From a checkpoint of a small transformer trained on Wikipedia.
Size: width 256, 4 heads of 64, MLP 512 SwiGLU.
Architecture: RMSNorm before each block, untied embeddings, normalized queries and keys.
Training: a variant of SOAP for these matrices, 183M tokens, 2796 steps.
Each number is 128 + 32 x the weight over its row's rms, rounded and kept within 0 to 255. Layers, rows and columns count from 0. Numbers have three digits each. The size before them is the row's rms in percent of the matrix's.

# layer 9 attention output (transposed), 256x256, rms 0.234, rows 192-217, columns 128-255
103:158065143140149153150161069141134148162170121197081175118146122170157084107133158116166098085113103171129188112154107197115156096143176103180144175155113107156171119150171138096046115138139132071129181084111107131126111111146126162128160141069140130130144129114114146138142123166129138085171162146180046163142147162151103188153123148168135106150155196097128140144106107063145139125129
108:085109120122169103166125074112118140172074107086186131103109144111078144159111127120087090137138125181144112158186099160144112121087136123174114121112122117142040165159138174161104160104068125126167165151155053087127102148141111167085102101136118082129150143108152073111143150179150104191120103132072131105100128162098124147134128123130134180109111106119169136102140087074092105145130
108:163128152157117090132104152135101151133169168126111139091105103111149120164126107132113114156186118095088145138171107139130179147147115138126099155188156087121088193147110112120138150118142139123096133138165150148158133100105121102149085213113188140166188116137130113186101129107124104173121128113122152101078150190091029093111138143117145123105150168132105137116104084122127162142144
102:167149150158142103138126176112136168198084079129126115152139085157104131127117113091106118131098139085167123156095133155168111117175120112158140106055140117143094106186156095143091108134088131099121163108152191183132100124091118209185101066143129100109125107139111142112122103170147130127094156103122159128137105073124106181127139066126080126129151127141165134131116094098094099199152
111:187101155151097123151105147126107131129087128196156185106116165148112157097183176124142076135121139110071142065131075120219119169128090093100104155157139145124215141023117121143086103118124104120127128097178121107074077089174141119125179090114095165140092161141186074165133181108116142148066135149123134087151113151130122125147097136128176098138087128164112116097056131128127120094104
104:135169117107132126098085134131070153143150097117148136162190130128139118133126068162124120161124106178132102109157087163137091104127189118098108095098112122091166090121113145100184153130079157164097053150148154111080084121183137145090133119177130159110127093104144159132182107130149074095181180113111087148112161142108097122154081137134126166106150133085148125053187156018073118097169
105:122164157142178131092146099137126139150125139123128139135141137154175101131148137070105170166108134063112144151142113106175164136149129127137098098093085038118073115112096125207087108124180155087053077167138056117160100138175112131122090146115133150092081119161070153096054097077100086111154091186147145108132125094122068157114139161110102139171120075090148150153123132107104118147165
106:120140190115145122112133163146131100080131146136127164149107132173106085117112087178128107139122170154109110125139123112088099077137131091153102118160125134091099142071138139149156141159166122074145124130099080174163123155159107113157103153178137187177110116106145161114135087120145108121093114060157113110138078088138119162115090165127087121138115188078149080106137137135114069048128
109:053168097123086157121123107084121190134091094174170099137154100144133112107097165164128140106126145116104097124150125053183118105136098123155196175088093162176170080148146094134182158205113170096105103160123131151124120147142158148191168124166146147150134138139129107112110149110140127133151161168118145147115169153072141135087133115112092113123188082127137123121131085138142128130106
112:165111122242137112146139097078105210126114159118173116075119145146091106105157111110063114097205130180141116123135150120165108130136148161131188100084077184155131140173136146136148115093113172129062093114082122143153155140153130100120154144128120173147143068115127127076118160107108158166137122098136041111149098137140080117156124112096108197112125172091126154129151172079163171096163
108:098216122153151119149134183123093068068092112134136122167137117076140121168140103156081083169083153179135087176138141094160147148174189129131109122113167151184103121153154120108156065172149113129094082080109132136145162096172066131091077124107124128095163112133121145171157123102126121065113167126079144122139173126214113197113107148164110134123102100117117176125064103149112117163116
102:127111111138123148058091150118139158121168117187163136026168157134154073144102105054111131168172107108057138165123165117117169142166108118089126116114098126145081096127134147141135090140164127140104154122126154091081154150099137132104151179123101108110128138053167149143127115082165117141113181144142108094100090138121095132068173080140117147129130029144143158128125119115146105115171
104:142136101128096144138068119139102082129156129159128119140131136102125183110163099118130133118171091142128168066154094150097148147088136113112180118135110115120145148073192112186151122136125103113150155179123155102050174168120095095117135156164138101077105149168104121175168126117108153237153116122180141176131170131150130159061146152169129174142106116108147114154115119071113107072113
106:106113082094129130112092109081140122132123077133098177198119173136112150113133171098130125126130118111125063121074143099054145088176182126109130153163166125188116125137101104174133125091081134133130145187047111170160086153114121086097146157143089083129075067090120132137143060100181113154106066173179105196149113132132095137115076162046110098100149078131164170128108155132167108099117
104:121107136079123145168210095166169082144144130156154111145068122135150115155198156132109135081097132169140195116082141093135155159167115173153155136154131098171160147115145125138156092076105125089131139220129171050158179151102085123162139157101076154062118156151177093121079082134100092062171160106141164151138172104134120112179175134191144093124172117104132116118133128120129132144136
104:151109130125148085103089154095102099119147217103098107150096145050129119103074096108121147133168140104146175065095125151132091123156104084173079116080140136125214167124140129121114145174187067130114113053123135095130186158105149141065132150069134132152159152089132119148075145158186086130145139140089114085152138158145145153129134129147136128075144127099066029090132164115130110170118
106:121113197132170101103153191149108139152116070138105108157232090124097091202113083100157076166196101098122113103184143064095129119097137147136105126062168156167130155139172138124172147132086136108165127166142125108085146107137097146146146121132101097107166106130136156141111117117142142084141102203124106164103075117147073097060167088085140107113158052120155142094087174125114114110123
108:178113118089116141096129102141097143138121083156108135132128180121105205057071104150180171130099143144144127158165133167108147116192092174164080108170125144186110187186136152122190138130123113119112122127066107121176143089150135120113097138095146117174151109155159128125163091096116131177091124148164118072100127129130085113152138023121141143112155114181107151115125136111098065145092
108:134126206110141069152114113128110120085107137123118130155117144190132120140125103033118151107141153145153131098019114170115117138101142169171126138083094069080103070138076097183145107127135112159130132100173120102122117082163156098126108089135097117119123163111104107087106129064117127161120158106142152113085140118165122161203149135160091140103167143120095119084195142135078077138111
103:115144128070181142127136091141115145110168194120065158156126134045129156173163151135140114112137093135158152171127138167121156118125158146107163130098151146130156074130068139089179123105088091110208082141131072102137112121123189138150156101114072133104148148159114151125164120128098093166082129189091080091134139138191152111109166213089170152129167168137133080079104138146161168155119
101:147127176148086111153138143092093063120161062102089138135118086153049099108146133167095115121131114112149155137101170183072023151113131188178061094099117149141150183102167152152116185123129140110137070098160176099068131089143131155142086097134147126070098107116138114113132173088139084077110126195160104128154122081139125107123099059071097198124113155143075114109145117125117163102132
108:074145143102135150124135083138124127151124130088135134162128153100096157187125073096105152126135094147139169169038135139094156113112171153146107111185162119114075109160190135111108095165145121138194140119060177097063121083099082123186117161140126143122131088139125106096166117104089193157111130149166094130169084102141122095189120113130110174125149057095124182143145170119157079185101
105:124130087164131122091158146149123128139054126092124074115151104044154166151167115145132094106183152120170146118126173098160064199110146131101127150183142160144144155088144110161087172113142155133173143131086118159175136145148173114129164083132187108096168104148128122097113137151156044182081098103110108151113039124080140101057121102141132092140154106165161158106107059165156117076154
100:137157148185119090135102150082208145138090121108103135130121160132060119156096105118156135095123159097119084137091146153183110117083171169098122079098082136122162152092128159075032166110057106082132099080135143146108166137116129117116103100182147085120173146113097133079138105169170040145159175098136136110089140150127134160156137132129164101088184145144107178122114097158100175068147
107:097111120140136080136180129114133132144064132054148136104136133145171098153122079151214108146142084116136127121137143127149143123127093082153189173136124119086119103094201156162061139108150089120144043146112090112062110128125162108091101155094138111145179119151084107141153135189088134119175121142094132123143119119115097142055141182126073130182116148141108098105127080090143131136106
106:060084105077131129131136134152162163166117129137114128046142137128137068164137105183181162092169135134128107155195114113162094131115128088127111120122093182169089199119179110102104118147122188098139139139146160170127124149176179133107066158094209225102118026108112055166134096095120133138118148149103185124085148137103190120142125141158134131120134147114147135150155161121085139131113
# layer 9 attention value, 256x256, rms 0.13, rows 193-217, columns 128-255
112:096156078086116180076120120088149163080133141087128111120143153118180167095114111171149174197107099107089145096107113177054036158121152195084177162125123132079156057140110078139091105116123127142089150148120157104058135145127130093114159174114146192119096125165148184156107125127075085105131219108122122107180144069115106072126090113152142073165122157078117093092141104111124157132134
110:132120138069085113101121099180123169160158057138168108193107105136145127113176192123120150082093160096162095123172150092075118119090095137120142139133134183131115069136089107129143126148129107137108078097141155142134144083105157144080156104166103085165133115100115133124142074159068078103071161137125124168076113080160147118155127154122174111142185117094207117140095168167140142107095
109:191141131108133127135095072136120107128048118126105169131136146083148095113097120135140101100193199118131082160170115171184098135147158224099122117071142140112131177090074156205095114140133170082156109129120089147122102120128118089091156141104106182139103160135176122142121134098074148164115088133167129099161087122139096116105121143128153145145148124117129074105072165150155125120071
116:131150176114096171106113143095146110091119091112121099141116078194116075165183087111149116052131131100168154134101148147142128094079151119164164093139082137119108134115121118129136173150099124095122082125091142146132082162126107139098111098107159106100100149173144122141053109062185135126128059157196154103089134118125097196160171097133141148161175137127062136128101149108065159163158
107:135080114157099142131213057131120122084146160100115147127109187136160142124103109182100149141142116109104150100071100087143110119156176153043170097141162085132056178176105106158091088084174073154158158166103137095105141131115133166156157123184111140176131111195112101079140132108112093176142137113115138111134145131152113146080181157107100161162163140161172104178108133098180106160060
108:152131131076074140066119126075140116117122105060092114124065197135131089124065119111107122143092159119109123105168143121138087081154129139138145121127132203104139095118166169127120149090152071239145119174111087140077105095130185150125093131114122088118165152117146113090151155142166152127095142079151154115102162131058129113154085136155170189191116161086123100115060068125133162140145
112:091085144125109100199156107069184141206160108103098088103160154147145131092131161106105126125085166094138136103147146111167120186094170135070136089132143097113117144173135157124129136084134146133125070107067136131165093114142159134122132113105129127087073196080114093150157118138124149091160110123101106127116131177115170119157204085217120120119117086099119092111156096113137112211174
115:151099105144130120143132112157138082096127150166070150148137096107194149154116120190153164147183086127143162141110159189073162169022159102127103122115133130107097138146127160155086140064127115156116168164099166113156140089108116142142131107146108087151121146158147120166081119097111180114180149170086100105096115140101114152133123142085135154147179181127043175173152089112145113115189
114:138171146110093128086154102146137103095140106126137189109209074087157142102125145100114112168081139202109146109138111112210128121141128105136119068133108139135135090137110194172126097137069123078170086111110112068054100052099140164148091130128115133110137237129141147197138106156115132087062068120136140153106131186132131156164146122154131080147172128129169089157131104106098130099134
113:098117145062185121112174154184154114114200116144103102099103160154138111162125113178096133104097095160163207149138172099147110104065079114088071115165111138136080120117122151106115124107137144098146152068133098129106124191156145094099135195134087076170138100158148112182128121164150167144163110140077154097125169094112143125101130120160042109175100154120121111155169155143095118052079
104:134159153095151155163163157173121145146096165144103107173133127176106137116111219201090103070047118144144062141079160144149114102066119095100109092114077193133152137179183101133081084136185161193173119130106086026110163145158175112150086111137161102140153134168114146118139154114168172155089103063121146164124148135128104160160114148158124106159128135146163113145094132037105152117059
105:158096119143135123127212157139114100123091132148166147108138122104143127121136175177109128151127201138122083192144191119155140128144111118153091070117123147088177124146098132052108135111137113106137091135099187136170125095142137170120095081106136139172152118115191112141133172112104118077145179137072141109119194144109200161114180112109111114175126151156159166164163098109115134184162
110:134101180151111144099108123157098098196124112172137160121159100171135146134046094125116130110108083132052110173124122128144115169131117077114135188162069127142172165098109147095105112111115121110098136098176179117045153099178137125150121127126151096138145128143069142145174138187125121173164137107018124098165164110108108097106131139148071173185112152113113157139160068122094122057089
105:083132081143143126127136171114093093104104108155136143118114143128063184144089064083120123179135105144194095043149103124076131134108178135169091180138155125130122116164125080114109180127178224143180139178149128128103065131144107108089111182112131068135099100081196138138120140080122159163113097122137073131159099130103188134059145092121122164110085119111172158138182132132104183118114
104:114159144094069144121206142096145122107111058204074115113101144160076087189159155201165075121098125132071111099164122132120149102096137147064140079091102134040120080149171139162161104137133129144155149130134124178149108134147125136206117068155126153096157111170084137100166149171147056093124122128147112107136128085143152106124146135097193058132110108171138167080136134120199125134144
109:098101086095116180140084094119107122113146186101118147129192142153178217100053110076122150143131217107125112237103106152099158125117176089134120090146175120112095114104145180122101169077153150092159061092109057122126114143113187114092114117135119158156083204102142150076155135159158133158121136084152135135054168105152137098136162141148128153082117178136136107170122135110137133103119
108:121099178138149102131148142146075096115119121098129095133128080101102112123170160152177102101162187119082133189128124139147133168080154081101163142103087101109136110100207112165106113114127129088153118115133150146060120143105082163195102137145109175153084127108128101142131094126175061107153158105050121178203109108098144142125104136176100173124092135140203101129156158140131240112094
118:108107077173101161103109152085160161142097103108124121147160140081091141129185160110178086093162126100151100133104120054165122112123148150133157125153138174124124174097138147098127099148100156149132129076124091107089177125083101137087115105115173187074157083113091175142123112146104073099090167137122096113120163141059093100064106097102110098167125199109192102119113119142183098071081
107:159126067148090160189159164151171122158118130158106152160129200179150123145106085114067103151110159056059140121127118042129121118118112109118145094153127152113060141132107161141172125118136081160137145094162159120125130157232096116110077075115104160152094139132156114117136040154153128128200130118203121185127141101122111167114095084111148151117062136131070103130182167091152173150184
111:175153191139168126082162101155085107127113144101160121155183115102128121097141120171109078135184169118076144068140137101194143105056134089129163128156114178136078118112121124102151106101122170137076107111127077127120125118085118162094126117141154132107177127086078134144124077085122118181117146117151134084125121158115148099067117115157159128103123122138079095103159083105060155200115
116:116146088090165108104118119157097129088109112093133077135130149127127157103111079123142053133152112104128100154145148156153116157128130149147138148071133147124139154115110190158117120107088161049131089111181080150178120128160156197153135129106113125175080144050166141103101163050134148141125114075126190139117184156163126108057122124179143141149093171128193092118122115056145157103082
106:157126116107109147148068078068125102095166084063122114149086068119189134141121109174117127096138128167126164162191153172168143178067119171132154126144087094109128118127071130141146155190071143099152121096126075107165135127126118199132112176098115139153144138128208140178178087124127141149130072118136152131114116124184107100210080096138133127078132171127060108191097134117055113155104
106:084109129088112101141116085113114087122129132175179127104162121107134135110187136187091110156117140139124145113123136079101079188161151112093118126133130144155136091171107102124175131171096115209115107149133133143189135183174077117124164114135140162145099086130151069166208137079084131185152100122080128108155156107152124150105100099105108149187148105112139091165129136160146082214098
111:170135164055156146083105200173160119117129085120128125105128120103139154084103179136115162148110177140109131088110134122160161063145197106130104140119158142148091135156123092153182124177089046145113181098166135137181154154162082121166140129112162093048107127099095117152122137116177114153176135159148123140094168160086092118138104142155196073105132200147126167139154144111127110069182
114:155137086108132148139126106096125100089138152187144142193127134094118105092133172105165158205076117094172161075061129105133065135090136165155155109146151135156181142155130155178103117104117123166181073136145200129158109142139165111108150135158105133124210189098110142185149141136100142113145109080120076116132099091127147143109181189072166102151097122127173091121114134119156134129192